config.yaml
num_hidden_layers: 8
rope_fraction: 1.0
parallel_block: false
init_std_down: 0.0
beta1: 0.95
beta2: 0.99
schedule: "wsd"
decay_fraction: 0.663
final_lr_fraction: 0.05
train_tokens: 293100000
max_steps: 2237
Each number is 128 + 24 x the weight over its row's rms, rounded and kept within 0 to 255. Layers, rows and columns count from 0. Numbers have three digits each. The size before them is the row's rms in percent of the matrix's.

# layer 5 MLP up, 1280x320, rms 0.0977, rows 881-967, columns 80-159
092:130178142158120147124164141125102134119104170113134112158121147151137115113130154152132126138127148113106139175105109136168126117082133116123099121074149087131134155112124151118143108124120128136130131164141137134129108126127115121138112137
103:114096125162114144089111091117155133194069124093167103148133118138132125172111149129161137125117133129119092108139152100102176163114129131136125120101107117161113115098184078103185136170136126132147187104131112067126088113096128130155106103
118:097098131073119124141156178146098132117135136111131159121110160126130149153105149120123111110126148164106130131134135130115129068142095141142161156165124131137134146154140137141100134088117180138129103135140150152121122087178137076093151132
094:127168118118149169111108113102117103130180105123116116149139133177051142117093107099131140147121196153155104126102150124115124151126148145140097120131129142121106122127153140128209116112133151130149159110167126111140139153126205115148160120
119:153132118171151105094108113141102111124138137107159150095145145134100142108127111155096071133157160148103126151110131147118138125145124131168145127138186131144161107140148156153132139126108132109117144189096144113170162131128122150138108132
110:144076104108128131147113154127132099107165081095124113078110145127097103147128122129145109103120128184139113139161147138124121163136114127142130136114157133103083128151093118117139134125133108141132087074129115090123154128100139108178137139
096:138136095131129111123130111137124109118143158125125120149101156085135142115145131109156139050144124139114136115124154108093126169075143126080131149117104134116126133171125117096134110112149115094097119113125150179144114097102114087119134165
097:131117168147150114102119177144139077098090127105136154141135150105109100120169130109122124109158082135159118128114135129065163134107107106139114121109120193118164086148149136140118126168140126095133116109087155149145131124122131169120137131
106:121127136137136157094131168127121162126161148070158099127078114128196104145127149154127120164165116130113124130165140140111152113116093144124123134102115114162119183141110129146105161128118108122130157107141122154112081103156132121142087119
110:119152062107137123124126118126121158135140126134134154070140157141126177108092133113134145104145121173115079138107145119160118113115129115155123142173127134144217132137091131107137126146143190139130133106113117140135136148102167130123124156
100:129162144203155110135099156110110152132136153109127108132125095085137115144143126117088116160138151165145112126123113109120122129134123156112120127139112115145161100102168123095129140126129131115146133180149143094125089160119127121132119130
102:109151076109099124152129155113116110091124093116137097090168159128146169090133104175128123113141118095108089145149143137073183134138152134109124147157121136153109103142104109137119118172126134159111113141103115128156120137144104072146153117
106:145163147127104132130131138093108084137131099131147141107143131071106121140124145125169144123102126116150116100102110112141130165156121166145140168139145118163109181115129125095103130152119132137117124109153115119151112108147111118116157109
104:123122152106101114148155161141142116122125120120132122110144154157135083119086109127112099145124150123136115123137118116119154120147182104134125100120161133144141144157123119144169127147124133122105133126154101108092085141138132131108149139
103:115123123113111117155166136132131105142119169100112120139115160121117123151097123147102144142113149144123133152089146083121125140131140113116108089149104144105137135141181133079112147151068135119137133115072102161107121150123122092151149119
107:136170116065169165126134156124158129157121135102145134139103099152151104126126111157139126115106120132191152123113129143144148144099132138117113120120121117108131146142144078150147145106097171138138133144123110147140113157134141155160172137
101:151121145092101097128141137114046132098111166131131101159154146100144121158131146178143152100092163115113134110143146109137126136059177159117129136105195153129087110113144149156114149160088131124125121147151112133125111155117099126138147159
100:105158160113141123101111178125137115153114142127133161135097174131113176107151127129090146138119156110081136110122104119090109138116124178135119125135074153148106117105125129126119123150081127132114132099132128142115127151126096102133123122
108:178144156126092111131138114153162127109129144095148133092112153119091114166117119157122187148148116119121177138139119171109128160151112148080125117136076150123128149122114134150138111148126104139108088123100096106096128141114117081110123129
097:132096106134103067150129133125138135110130155129159125115121072138145134126131111121118134149129120114127163113129153123141150145114100127109106101123150154129107122114156076133198150067134130142127109133125084163115106147099117150151104137
093:105107140137106101137134152107100095118110112149131111112101141138102118164131140150104092121135149102119089112130139146067161115131121096122103130160114171112117126152172112100102138153061136143127100126108150152121141146118092097133114127
081:153087095098157128142111145140140153141124127107156120117163139118153151080122081136129106131156123100123125115148073159119128175179120102134162100120117112158109150121127098128088133180138144151106157151167149123126102151140146042135149130
093:129066137110109129104116160142094169130130145143106154129130078102090115133179098124141109103181122109131129139137172156135105145095155127177110171169133148147149133122146128132148120094141121136103155172123124149120140097129140119115139153
089:171120148138134110118093111154124085106129159150161145157114104174126112126118116143136170129154114097112132105122119130112154139093145082106100138105104126120138125110108140153123106139093139146084104142108099185145132148052129095144127125
100:137120109132138116112122150123121169075108129148162173147130105121133127114138146124157132101122169148156087104114169149136150125142124102142127133120134128151114140079111109115133129126175120097120138126146100151123118146093078123132113128
091:165140166172127086103126129151165106162140182119118165133137130135102132140116111150141162144164099133117108129121177142109124099117157152161132155147110107143131152088123090133110130139154129101108093130135109099122129129108116109138136135
098:108116121166124144112117086095169142133129135107141101161129144097077136111143177142144156125108153144160076159126128123128158113088121135127107092129154133110108091108108141107182122173143158119141174137080129110132121167161132090106125114
087:137139175152122131113127156112063110143125130110148132134097134119111124153110114123096123127119138134150147181117125106110112122112130103140109105115130097157145128159116089138142110177142096102107132122106121139139139100128161107138170162
087:133069122177115185144142110130113091141113111124126149120137100105153109147112126131103145138124111103122111070111122140149114146147152066136146155099124170145149087136145123144134160117148103128118148145160152146116142098145113081116155141
096:117185106138134148104142137116104090156159159118079109165132136102134152137117126127155095118117155116111102130089160181117137123147129105104132103143118128123117112152139149125110113067096114107130161107151120110141133172141143121119153128
095:131144097088140116116098119156119147143132099141146142135099109127091114119132137122127190133083130156103140113149150130120116125096115076109103126130134114157158128129126126114106116140134132138120144126086138103129144121114115187132157133
105:131113150164162103170134133187095133113146126100125126133151093143170146161107189120093182100126150107115167126120082134141093177166138107113134114176117135137158127145088105144124108152120139139141126180098083120129162162056133114100163144
085:135156145145145113144177147103159095096146126126145140133157125114134118137132145141166147152114131125166148161101074125130110139128097131092135104123142140111136089095111141107137169160096141104116153171104119102106132170127174115160139134
113:139096149090106128138163109070130092140101126138166118160129146133124151150114142142145165144091170100117124148141131097175175112146112132148097143114110140153136131130153126157113107089127128123151107130115068131130148099107109145156117108
108:095112122120148132142123144133162118152157109126186163102160096095150086158117152151125122166130120156118147115107142112084131117168120136170147080121124144162147106131119096142066143173135166106131149151104131117106145125133122140128120113
107:138133141155151126135141139159128145101121087182122130139092111143153171114119157093118155174155157149158165115147165122081151153171114112131140125131151144137126133119124088134150174157104102117125119114114113158140143107120129131161098142
108:083146072125100119118141111113119147103154113126120143122103149152117157118138077145139123121136144154137135140133158126116061194145128209151150112102090157123122176130146125112124121108070152108160123120074131131105095148155163098167147140
106:136124085124103123158148139140126091089143141135103127167109156142130130110101162097134132140112141151088102077159115111112161167112128094088113101102095135113131168130101131124140146132082118114112109139101127136153155199163142090127098175
109:154106178104087093111169171146133141166108116133163101122147145128139134139103151171106143139097134143128127110151168083150111122156156087109087133101133109169142138082121117135138122110110126103133170128108143147112112124151182169108122132
110:084151149129101150110128164143131163065126100091137155165130109138132125131120099114120109110144111151151104148099141169104123136139107118113100169133103111190153109166183113129153154123131145132128159164156151142114113117112112135105101110
117:147141145104140125142111083138102120105142107138139205122141113137125146170141126103126160188166127124126135115144124126104152097108119122109142135138146173174172146128170161126127087149138172133167164122094167077100146126095116153138157162
086:146127096136182099116128098130096074092190096118117169143129102184139152133107134096160125122122164132106138150132102136100115116137146108132135141099100070168132133106104083111156181150110139161113155118129113109148140111158101128104143139
096:091142126111114161121172120185168094116135143087151118120147141139118151152162140137120114136154110119167127141098102164157153159137128105101110108107163120184161115158129120150153106130144185146087111094129095146106125182138136079158140099
087:158143158146128108123144111147122143103128152102136172110133095124168130120114114089146133152141089145143076167141143129128107122133144144144134149148103169099135137106095143125145136115099073077123094130108094126111147121136114097135141135
103:129113140141108103094124121110128147162126125134156140123121146122132127139135116132159109109119204140136126126112125162130174099109112100114117099171107131116132132109156138123151120134091096125093117152123131116115079143092092085078119101
112:152121137127087123103127125141167117148121131190142120137171134106112179146140133147173122098107082117132146101139154111127155165111166117111132127132103146147117167090162161126130098119104116125147112122101104109150128131099140124157087107
097:122129106161122134154112080131140116126138085138134093089164179127175129096108124145108199108103169127132108177126129136141128134110140145164151084159143112141139139120124151101125106126135120118158116143095118122180127122156140092200155149
100:137132143124143138095148137140120161108102134113162088145145143139146134167111125105132188135173149118141143134153146138130160128153147139124134179154123149106141125155087144156101133143126110129129142130162108163130120117121125123099082126
103:161131127147128140157153153113163126079134140156138093108128156149141141123134130099096164164127164173138147130154175118069116103107174145138099129146110107118148154120099169138106089123127119084148114106104115121111155134115169103147119128
095:133130075109108090102152108125136144134117113128127102134095182121078122177081122127169119161120126095115143097091128095135145185129135086149152144123140140074153122105161109105113135121151069151165074177103135111133166118132111097091105128
112:159130108143113139122123122141114128068116111122096092126082117169159110118106133119120135134092160071103105131089146086101133104139078157121102137106139124124091108152125116098110121090119142116143128106125148145115146120146126084123141117
103:145096177159130107112160125179133114111088126126163157132171105131144110117145126104142129143095070131155084090094146095139103145143155183087177138143159120098125160128145105153129142127121133112090166195130121097165095115124139132161099082
101:097117119139087127135138114115125133151141151139109174114118179109190112149134139143143114100145187142176134122103112091156081103117174128109130109105129161133107133119163138143170106138104117148137125099169113163150134156140138116154111137
095:114154150125156111144132086134123137176160106109157124151113142132090152129087142101139153174119141117129124133101132146154075139127093126174156106151130152178139095095130109089157099126130129139134161123129111128117128134132144144114130139
092:146132120160117121098118084172100147101156139124128118143155138118142090094133153117110193137148070100119181144145127152110118134138121140094115136127095126140137140138117093100166134143163166136119101125123118141172120124162114144144105184
105:125083140146124127129129149167139128153116130158149142142122112109078100137162137157131104152127116133161111118127131144154151125161135137119144125147132128141118135163139140125130070123112150128127128163119103107145134107148158141124102165
090:130143092170113162156135129118156110119127146084113200093160073082117096113136166128126125117166120139107131092139104130143147095128132150159151123100100142127135124086098174153135128127105103138111185143131159124145104127157130124126146169
100:110135147102153122112113150136108113182172155108158127140139165104173122127190144089118096175118113154161090147118120162117131107094117138116177114146115156136113127131138150131085124140148120128107171162122087118151159131144130128135159186
085:129138107147111119112130122131127127133134149096089142124125094085108149117124105142164133149110130129128131142114122055141164168163137156143130133114121141143107125075128101122102130131110147158112154216168165137120100137146102146149119129
105:132175112119156148135117152147150098112171166141127131145188145103138108124166169163131099153136139108155110105119140174175144138149132145117091147098090162158125128071157129127148124111126188162142147146119125123177123145159090131147133115
080:126145147153123152121104108125113092137144139127126136142142146116160127144102091146153134124158148099140126115133079171117158122116127115111103116140136141109169144128118091143144086158112097052126166146096123139100135124120129094135172116
105:100087138157110147161152121146109143114161108111128178091114128119120123152159134100136147107092133106166085104093158118097147141107161088147118121092114167102138133155128132141115140147156186132133097131089124094157135149176116097124126152
101:131175168104141135120092131163156101094126122155138141122121134135165094119190110078110135125132150137151149161102130154099134108123120149135117173146161159154113152077146123159129140124108117148118119086165136092109143120135120108128131199
104:146130096158104171125105144094122080166137151111180115175162117092155150123134150163110134137123119148157136133138114151109114113117132134117108108124123141142105156140113143118134167117135159124072161139109136091061091134112122174103130158
087:117152137130105139163114129106133097158113117135171135128086150173137104168154124170137100115118136109212085160125165092127106103137127118139118112125128100122165144158167125100141150127133121101110123120124121146158135151114141139112094125
117:113140132089115143109130166168116118123120139075152132098120083137120123128163160068126136126141122123172132110131093121142161126134124164132120112131145123107120123108108143129092139105141132151104169135086121085154102123139099084154111098
098:137106126195099109099125095141124121116132174083119113155102115085111117175143126102132102127105142138121162125190148103134124172114129123112187148134144117124129142073127122137160063158155118090146140150076151154150178159114164097159114108
101:154126079118112141115143145134120143109121121153120122158072127152092116123122135089117105114131124096125104166125129103113086141108117100116079079151109118131138111130127076143100121110126149153143087082131137135154127103116096109143159132
106:151125100098137126125155120074150121139106125157126147137153189133175159132140127132146100159152147130124130140127129146150122149151071143140155144118118115149112119127118105074114142141135127106090108122105128157101126146129115087158154170
097:105121160110132091117125151176118135164161139132117161153112063127130107121148135090099124140142130158172078143144104107172120135132168145089140149116101128174149170189141143160124083130144150141132093133111101117095112153097112110135136181
085:130103100116111117115126122142122129170097134097147102111128151146177085159108124139118125091139143131124106152145146151093123120114123097165158129143130088148144143149151114123115156128126160102166127110133129125149143138113110129137122089
099:091176124108128165074103160193163113109116105097112102127125119129122162154119145090119132101133077134088126152096122131085183113107126150178124111120164128173111104109130110119117099118128080080110121126122122121115155115060144121137145141
106:120146212121130097099107132145180144111144122108151161161117121121125126180160136144119161096113166142095125084114116074134114157068169090129090100130125139111119165136090073136102138114115138146144158131145132135114136131157126165150132145
087:125123141140154129133142136109146106155116135150120130139117166167132140150136161161125146120140135155130129134125123139111112122119178155081136118094120136142119130028112190176124100158150081105120087098128105168081131094101112136173129118
096:141130119148114135115128132135161169111139114139186119137146096118097080152119104115118094151121131147136121119146134126116118173118139113169088163127095114126151074103121139139144111104120168087147126126114150123135104125147095103146128148
111:139166091120149169144125122122139137076126174173171153117147121128141134093148134112112170133157102132122121126123158155118169160113100134109148152167106111087124153151141112123122138162073099129121094147127156109120102170166119154112141102
092:104152168103114084093159120131112148150104137128139113137129118142186153110149136164117140135146145158121130135154165120096099110098102141104168131137130100114123118100139104158156124151141109118127148119109091147076159119110109155128127140
100:081155148121122177145096155133113102100164151160120115104134121134172125121151106103113090140134127131170145136142106132131116123111098123107154133132086174130117095118154174133127126172103147085114137152140141146154132129097120137121156092
082:158144115175127139139085130154111123162110164156163137136146105136092145120130134156154151138109132106090129091144095145150129131131129120120128170102112163104133145154147114120139135159090141088076126102152097126146136103129154120150132135
090:138156054138147155125084145108109149134154084099120123126136139144159122086110128127100169121098128145148147125133168123175106112158154135113135126060148123127142124119110119150085096122100131102151148142118124122083129139124175150162165099
102:145121100126132128125106105096083178127102129135100143112116145111102111108097173122136112135143147114105102102152149170104140108111152087125153122123091148150100117154153152093099094178144147121156120138086148120164125160089131110146139155
098:131119098147088141115128144168126131114121143104128078186158138125133162103115130143080127118135135134153124135143109141169152109113149093098161135132073111138119150150110136155142062107118139093128138150148135060147151141165121131114083166
105:108153157160094147106140098127127151136072170130136112107110108158151161139159139114129138131141150132153146166112157089142150174162131083095112179149173123113097136158057110105154126114123149133123126135165119122108167119142103130137120161
098:121136132097104114132119154092116123120154134089115125149161119120104135160153152128101109140125140156151120118140125145150111101166169170136141125134161185130109160138124103113100120121110124129129137138106118067118164115112155119140098138
092:083169137119136137078148135134110157093096159097113150171121128105118138133119104162134085129159127127116130163120164108142117121148097115160099086134149157090158113167128130147146176082129184129130114146153091120124084174101098128135094171
104:120157109120128151163086138162112069158128148141151126139150181137097134211162086144115159108094124138139146129109124120130136099180151139163101128116157128186136116110146111177094140107093127135168073143149135105141133160135162121142134075
102:109111148136134170134119134133119095135101129114141086176106101131126118101087133086151162176085141137152118145153089152149158121109150177170146119132169177157118103154117090177179074144107167140095115149120126129160115138123152146099149148
# layer 5 MLP down (transposed), 1280x320, rms 0.0898, rows 881-966, columns 80-159
099:141103119136162125141138131116115152135150145123104095136114108112168138119111072109096115106127171129112153142148152169124105111092090112142096145147136125129163164125116149145140081109147148099115092107139129169127137123105121132151179157
111:114114144131126104119142129118179143135079160125126149109121129141166124093156136077105142141141122146143126066138148109142123139133129152126107126121058124169146128147120101143161124110111160156142164115110144109110180144112170150160160114
112:097145093125144188110102125134102128100091096114132119120141108115125178121133124178107160153132175061162146142124118104140139125117128151146137138120138132129129087151104158124158114118144146114108096163106133119123125118121131102118114106
097:149125143127085125174146148118116150157132129104112107111165111112073115129107117149122099123109124131126190114056121145111096158106163143110112127141157141112116131155121147105124127113128101149127119109132085122172136139136162142132144106
099:103114110110142118135131090163127099105082104113116105144153132149116119149140126097110174132138157142144090116114156107125105094137175145129106127099159093096139113130085151128136147144139079113128111132118120104146125130123124159181123126
095:203099117161115106109119158131143110122148115114124124095131100117126118128091132175141119168107127131122110131098105129092143136096129138110117096149109129162125144107110128124092095101137122112167082118127081136163145139125129212136102133
092:113147142136101132152140126136115095133082115142123133136133144136127123086097138117148140117114132151149139117126158094105116157070106116106082144110114122158148149161139163129113096158102114100136109108165139136120133127088130116128170126
103:125130108139130129125117166128084075125109098108107113122115173127137138124115156108126123175112079120138126085186129096116128093115155145137109141138161146122140099173127171111098111125126112129100108125102160168125103141070135107143120159
106:074113118113119108112118129148115121114121105134122101147104125167183126104140128157101099122160149124159109089128110145176161115147092118135131106128104127087171116137129127154095130114151142120150142124168152162138130079174139119140156093
105:157131120088091112154167143109133101162118133126109147168098136143115118091069130136153150162096155169078069164117086141152089145107125129114107100138124098106133125119132098088157124159142135130108134098141132092132123133101124129107135142
099:145156141109162117177117143151093107147081124152161142157154122126134132123177129164081145098133135116121099127147124134124139126128142159113117143109115163131109126120109144107130147142124136165143120163137098147154128110092172106138102096
104:093170088085115121120103122142101115110081072106114087083131133115152151130153187165131123152098134117113149143141156088136135130093172149140158130127131148144130125129109109114149131131128164153158106098140109089169169139146108125129134117
102:132157144129125175149110143141116163158140109110119148112117103175112164126111109125132117151139152148119165112113159099129125196076151149109133168125148134142146168087121167100128145144126143134152128159133145151160129157153175154107152074
107:115133139122165135163147152112176140095115141132132118103121163135171173150106100121113147135110124086139114125116095112139141116136111150123105137126110102148137117147154082116117150120086131159131152141134160102145130090152106135125102125
100:124126148115140094144114118164102087140136156092154085142090103140080099135122085129132134152135123137124130114072114093159143106093118141120125118142109103154150110124138145097119152133128122151104162098117125111163153135151137101117071162
112:164159138112167135123127173138144163111121102129129106125114053096121132096133139144124118127131140137102141140121116126143139073109127122149088115162147099108124159136057152134140135136135182103133113119104123143125134146158131103103123121
101:115129119157147104166112109114146106125144161114139084146046116171137167154159165105092147111120131090114120117122095067099144107141134094095118129124110124159089112166147141092124126136146107078078126111143168133129151114147159123091151149
094:133089173144134120145130173096151098157149123098124135155123133179141131136129133138078111105093117138119146127129111142159141146100112149135147173124120111141096111126131147125113083092149128102135138128101120133090140142119178101135121072
110:131122143105111118175103144095086116126131158100114137136141115152097134145127168157120178124121113103119152150180107114106092113139143176165153112147111123128140117148110141093150131114109068167133126166131184144138175134118150165107100091
110:132135144137154106151147126143166087125135130121130151110155105130135165138175165165122093155113109117086071140121119125112147178111104178114099125144160078152111154083123098142127153134133129080136144137127117150098104101114121102116110131
100:164084131117074125175133174163114154094150128132134110150132103165108173144135156167172122146100108087132144115156124075148138130133101094134049130156129097159127125136153089146136135140130140128179108086154109116120145141136112173152160081
084:134134108121121090148118122125115132137154106139106099149120157170121137135101144156145128147130146098145121120112150128123138160142140142152155135112143120138135161146088126122136124159130120125134124103133124103138136134112113146160117102
082:140120130106161119128165142114110087091118185071119117168125142170135145170114142145108108090130107131122092107104181151129137122142124088123122126154179121147106153177184154125114153115137154069096097112126132095135149112131097097107094146
086:159085135125081113159122138136124105159135136103105129153122113107128148122146137155168109165117101105160150099114149080127150150157127123163144160128123172137099144132141139162130171133140185141117103097163173107117099115088152110145098091
101:141140141130112148135125116160138169111079114150140152133152111136091147159077073154115135083098121114120078176110148113137114133097129128120141141142105139113148074145167140134157139103148141145183135136159139109120111139156113140127115151
093:152092150136107094137122133111086115177078127116101079084143111165131128138140140110098140168116140137158170130156109115120142137156138138090141131173112148141106102142113136160157138175098157145109121129126130146110120160089139150124116142
098:101159152086171164120106094133073169133138104135119131140170097112139103106143119141139143143143133132147112120101071106102140136112130115121113124130127160113065124145112123146171138134124109108115173104131102137094132142130135100180114147
091:119090127164162100136088127129147077115123105153173096095110165132133110125115110091149087134114154174097125135111118095134092142147127133142117114118144142113102126155156128102139147106122150158112108107149118085136083167123138123111129114
097:134123121146092159181160160137108131142144117145110094148107139157133159134163112161111134161150123139154114141099105105128147132147138168110090151124131173149113179154137123148159154136116124116174138109153098081103125097129115143167129152
104:144143088099153136098140209113134152141134159109131118121144117107108096100097175134103099109111107127139125135128149129166125112112138164099095128119162118139183113128109123125118156109135154123132168129128130113127116154134118126120140121
102:125061143102159129129177107119089168097152127149119108141120129147154130089135132086120153145098122112153106120087102105132106117100083139099176141071157129159142124158115118100116130157107138110133136137144108107105123133133131104170132117
096:170102139169140113124167132140128106109131139147147156160117139108136144128126107111109097143128140150110099115110164109116079172165148145119142126099105142084138155133129112128159131083157151176162114120151144130176148161125101079135117101
090:102119145098091089121160126129141140072115100089137147117156117121111142131110085103132155143087113122183153091115138111114124151142098136141168121107139140128165126093104134140115134125114141141140111145086116095160131151119156148166113152
109:088102157099124126140137175088168082171124153084141105106149125129123096134150116158154096097066130121115087112126128111152148111141125137133096157146126104129142143124121100105120102121140137126163113174098100126158172097110114107138165131
093:129134155100111111137121101179153156133126129158133131107110099149122120113108118146115131150132144074129151147101177123100155150134114157132138150139086162122131205126126157146143131145120138143147148135155123125124135153142131112107154122
107:186127108122120128134119129128114139106110154160114118111124121119125108076141101125092079121116120150142133093162128110142143159151128129138121129111090130152136163142141120132123094152112119125131110121113076091142111147158093160119130139
103:151105133139161119155108123151169110110116127147130100125178134146135142068154168091149146168129134127124165137151147108152135102105143138125135164145101147131161131189117134139152148094091129112103136107145140110116130138098119142099131136
096:158110174112134113148157115147110116091161119109168121143138123116144150069136122119115060153098166137084165161116120108125156155124124139105098092138129103147150169125122091115135153107108142101123121122125115153130107160147104124119128181
103:138093154103137099129143084162136120122107122057160124115143157148072147116094105093090104100144112131115144129106141106139095134182112123121156135094140151111123135115105112112088140145129081124093182125149133128134140092174134140111125141
103:128087080124108113162096159116102135119130109085130152155139115097110112153154170130115110134120128152120150103099147114122139149127095143135109140163108131119173145096128135103138149127150129131137118145197119083135103067077095133133120107
113:129139090081124130091124128156151141131128159104156117112126115182134099131098158115128123165121102137087110130122153114084099114129180103123149115120142118104124131146183153142179113131139117105144121129143085141149154075132128115127145142
092:124146108141118125120123153110118132179160127134146140141139176158125117119082155122165093131108136120092115133143136138150132140155117128086147146126115181138134128144132123138107128133117122117137131080151118118130135117139134130131096105
091:147125107085154150141155114123113130138127163110136130140111111137158122087158110154112088130137149122140146119116152149119160137137105099107161141117145133119125106122135134176133126102145136101123144162142135117084105121099108123144105117
084:123132132107129156129128183132076130104121136113163123166141137118159124142155144119151141147147128120135124146102140141092134152176152094121111125126142139144128122158122141153080118151127123105148103158121100080133148133154136098102112106
098:157160147125092104141166124139154077155064125120172116089144145158151102103136087129153116164126134162151136105121093121160102135093118151101156114146083142134144097108113118121122103136109137099155118147146164143112139171107111126114148064
105:126147108127137084119158108125132161098134101138107090144134152099157138121117119130101144133111165148171126142122117114106127123165131149103154124175160182081111116175128125137146153079149119146112129150116169119115089136162142111157132104
096:116147182113100147177112084126141139139137138095130148123162116115166125138095119123069172091133137087134170120127130138114114115115120098115123125145127087144108151163100128092147135135207121105179141122108104139153099115118139090124082101
099:176117153164143120142126129125105128158122147083147164118099143116126162146132141139127103192176135122106143118155139107134173145127125102102139183126131079087096141136097142193095094125171141106169129183150125151149147092122099157154115133
099:150094192132127142114120131159130140164136111117104126080116120142124134125119107091113135112112159125099128114122141116103125107095146132106123129138129108145154095129113128176153110145127102136139114109092066113148141126161114112142101101
076:114104124118130138136148163115138160124136169106155119128120134156118131118141119124111113097143174158073152157166093176146125087131144140146140161159159112158121108144168157155142164085135117116119118137100111146150132137117128131136095136
110:127089125132114094153105150146147102173148121137140095066106118110147131128109107153082136181090141119115106149061125096123127141096105105148142119141097083134097133118136136099136126122131104099110130087108162075122148092120117146126139130
107:110122148153154117143129183154154105087120116119157123137118114144111147154138150123142087113135136158176092133136100146143178136142128169124104148152164075090127132125112139116177135103123133134109168104174122111124126122172136115116142109
106:106097172119149111119124080104133126133174131127106113126122155133124124128152180136124152142149183168147127144089119150147099121154119141147144109111126143153112143102127137169117102173140116132101109178115125135140125147128148119131099105
096:117148139112162150147176124128105161131097107145118141096138175116081140119106160135112121136116158129098124125084081109138126106105119120108129150119108130115123132106156112106137156118134131152140158134115124175116105128131155184112145116
097:122157176115144118093156123153119154146130136106084116106148167123146104141140147148144115134148098122165117127123119123151172153120145119127121135154139142164146142168121108116108126094139125174117085114111118103142138128146149154092153119
091:142131129114171113149116149113136144116093125126122133142154129176082154101157123134121069200128164084126118119147100165115158126158153129105116160107108129138132107079149074148157142149131139141154114106108102084120115125082122090126086117
092:146124140136087163156106131131118106116131150135130133128122096152133165119172083150117127139119129121141103165123144158142117148105133149099139108136085185145111136166159133155126089139111126107132138116118116088106114096100133150136124142
097:085144134129156140128151085137143127140132117166102139092129110140112115110132106130099105128124141140164106152149146118113132123112128135143120118118114123158120125138097124112139144154095143099109143176134098130133099142135076138111155138
090:102118126146161079179101134148121112142123133156151118126171155144120129127134118102101140097156130123145120115141128114085124178143099127100110099155147166132141095155122143127146132124140135161128126143101124138194120173108132134091142112
108:113148132118128164125152134171116113120135144119097126135098092110177120163138130153064097137115122078121145119086130151131098071131148125099081119139097119121138111140156125124126162153132091142130148146097136111161115120127130094144107138
093:136105116130145101147106133158143085135115122162115123143120119129134124112140105131121111140101157139085141146122134124105146154174186128106120137127152134068172154116126113108133159108127145120102136146109140081128122120109150106159097105
101:175126115074147085152148105149113103142147103130145148132130143117134164126143148140116121143104125163117114117098101155155152132154145147103122141108115125110169192139163149138156114130078104119129107136090115082072120151135109117105126124
104:129136106144117143163072154181165126120153110116132113161156101121144111120137107119052140155119129131168133094132136136092114159155130144176124141122130118115107098131143115134132132084141126181107095099132129125111166160164102134139126097
102:130132097111149153133105112174120099097142086141095133109137124105117114126163117112133138185102086099131146092104172127136076099119134113079137116155087108171126154145154113140147142107136149149124134124176082129100102104145109109083168126
101:112114154109107123146172122137127170113142132132134107128132109134122128095093122090116154151172141103135148094092144122117180166118150115113103122145126129098131105105097128163135100170111158120096124083115158116136120112096140143160097121
115:141148151127106126131117106127159143159158126128122106136143124113122144098118156160137139091119123138160104123129130122148123179159135085095103116119154129113135121126138151156072146164111123127132158131144106093118176109134143164149110107
097:107131128105168111182085127082107146127133158151123083124138171129146123110144117098128116124121126133146121144136182143096126100095153148154134116172153115142144124137117134138115196130134103104127100079104148091127109126128098105137094097
084:147106118115133108079074143131136148158142107136138147122152165109119167119081125111100139146170123138114163127112139117126163162099143157108165128126118155125168084156108102143104127169108100163141160137149117068143118112153115166142123081
098:137089106112134088135152133096103100130135180152157172132146192137139136152086126122137133158144135155112145152157111115130104126112129139151162164128127119144118090164156091100123135090113152132091127117131126097124133129147153141149111142
099:097049156090156099147108113112125107137140112125093104131135108128138104133096138093147142103150149128102137109090126141122161130115135121090112149146100110121111179149167105109124157122093097134161103089127156126094167158112107122126167100
092:130152121121122178164165156159148157114132115099138133156143115139123149098137132127160138084145149115151100167129140152171138114115131164105083169157121150149096117144113150141122152119137132096108168089085134135110138109121119128114140149
091:108099123104147156129104125170174127117119109084130097081099109160110142164115129110143134123133138125118164150081149120110165133151160134153140149114167155119099123174148159121098108112144131104163151094150124137125150129110109131114125150
097:148142136200127094068121114150098118126149172114133092172111131184119099157127105160160127103152143142148156095115127100159128139143128104098147118126127127121128102147123082115092090109145106128141143104106130124134100148103097107112134153
095:153162151130120110137117159120122094113118082129169136157103098096141154133140133154135124106146142167163155113132087115152077140119152117132143117105106141091101114099124115148092130128127166112113186130100116109168131088210115111128144097
101:105120133111095144108090182117137134125128150086100105129100080093122123134129139131144177130150166123099084131163114123096115134134101144117082071160142096158149112111148159136097163133145110115135149071124128137123142130097092126131135122
109:124171110126127111094100139086123190163153130143128154119143117120126104128154171120133139118152158127133139134132134094134138159151126160136144140094081143118197137137161125168116129171130149110132109115119128129057149107144156129124155118
091:106080123132095123138103102096094111091136127090139090078122147145120167160134109135122118127124132140112084112127149100115105139116136164145092125158154102176142141148173131132131163135118149103151101101118101111131134125113100118156125133
102:095118125129103143093107129150129081135145115108140129115125097139101134129138128142125153157137132102159112116087144188144153145137129141137119098112127151142147101159129133092097163118152115108168162157120127113156164170118147124128106097
087:118116083138128097129144132108135143105100113135118166100111117109097175107144115121127123101100155081153098136156138126170122108132135085146163102125152149132123122141132162150153114108159123144154128159150157103129163086125121152123120150
102:124115099081135141080067164151129183107103113089096139129108095140129157103079136137083143122128069145163131144124146101149115111144134129152102113100105132135135076111110115123113158144148101112163149143134112127141127133120136172106116146
103:188119126120124130182088131094152119150134118097065097127118064145151150100104171159088089139104115120098136130119167112110058136132126164128117121168110125148112131160139122148136124142088102159155158122149174093115151155077118136123137134
095:139143132152125094126138165132136152173108130140108085108117118114123100113118132117139141142095163169121104110103148177166155113125155165108106079111086110126127085143180173131159163162120168134157096127148104101099112108122106079139108137
114:060129117157131148099124117137111156116108164141145179136127143116087134103153129123128113110154123127106124131149108138126106136140122136101112161145150095099130154141120079159111154113183112115129138120121086117149144085132160093146170143
098:131124120123142087157133169100139126172163120093131129149149098142132119135088154118086144143154157157147092108141142152132120099133137151129102124133138109126109094137132136105135127116126122159139140160138090121129129092144158126105093124
094:161134123148154124150134112098131141169114142092151104095133101121142144154095108143134145123130160138121128076150085123132133085131152140100107111141136096129138111121118128123127121103100146137159111158139124129079126133134134162127143108
092:153101135142170112128097064130138138112100133122116130139141133144095126134123124119117123084151103121118145110082133136138152132156116174096133149128114166133119157135166131101141125120113160144111097164162144139143123171116139108175151126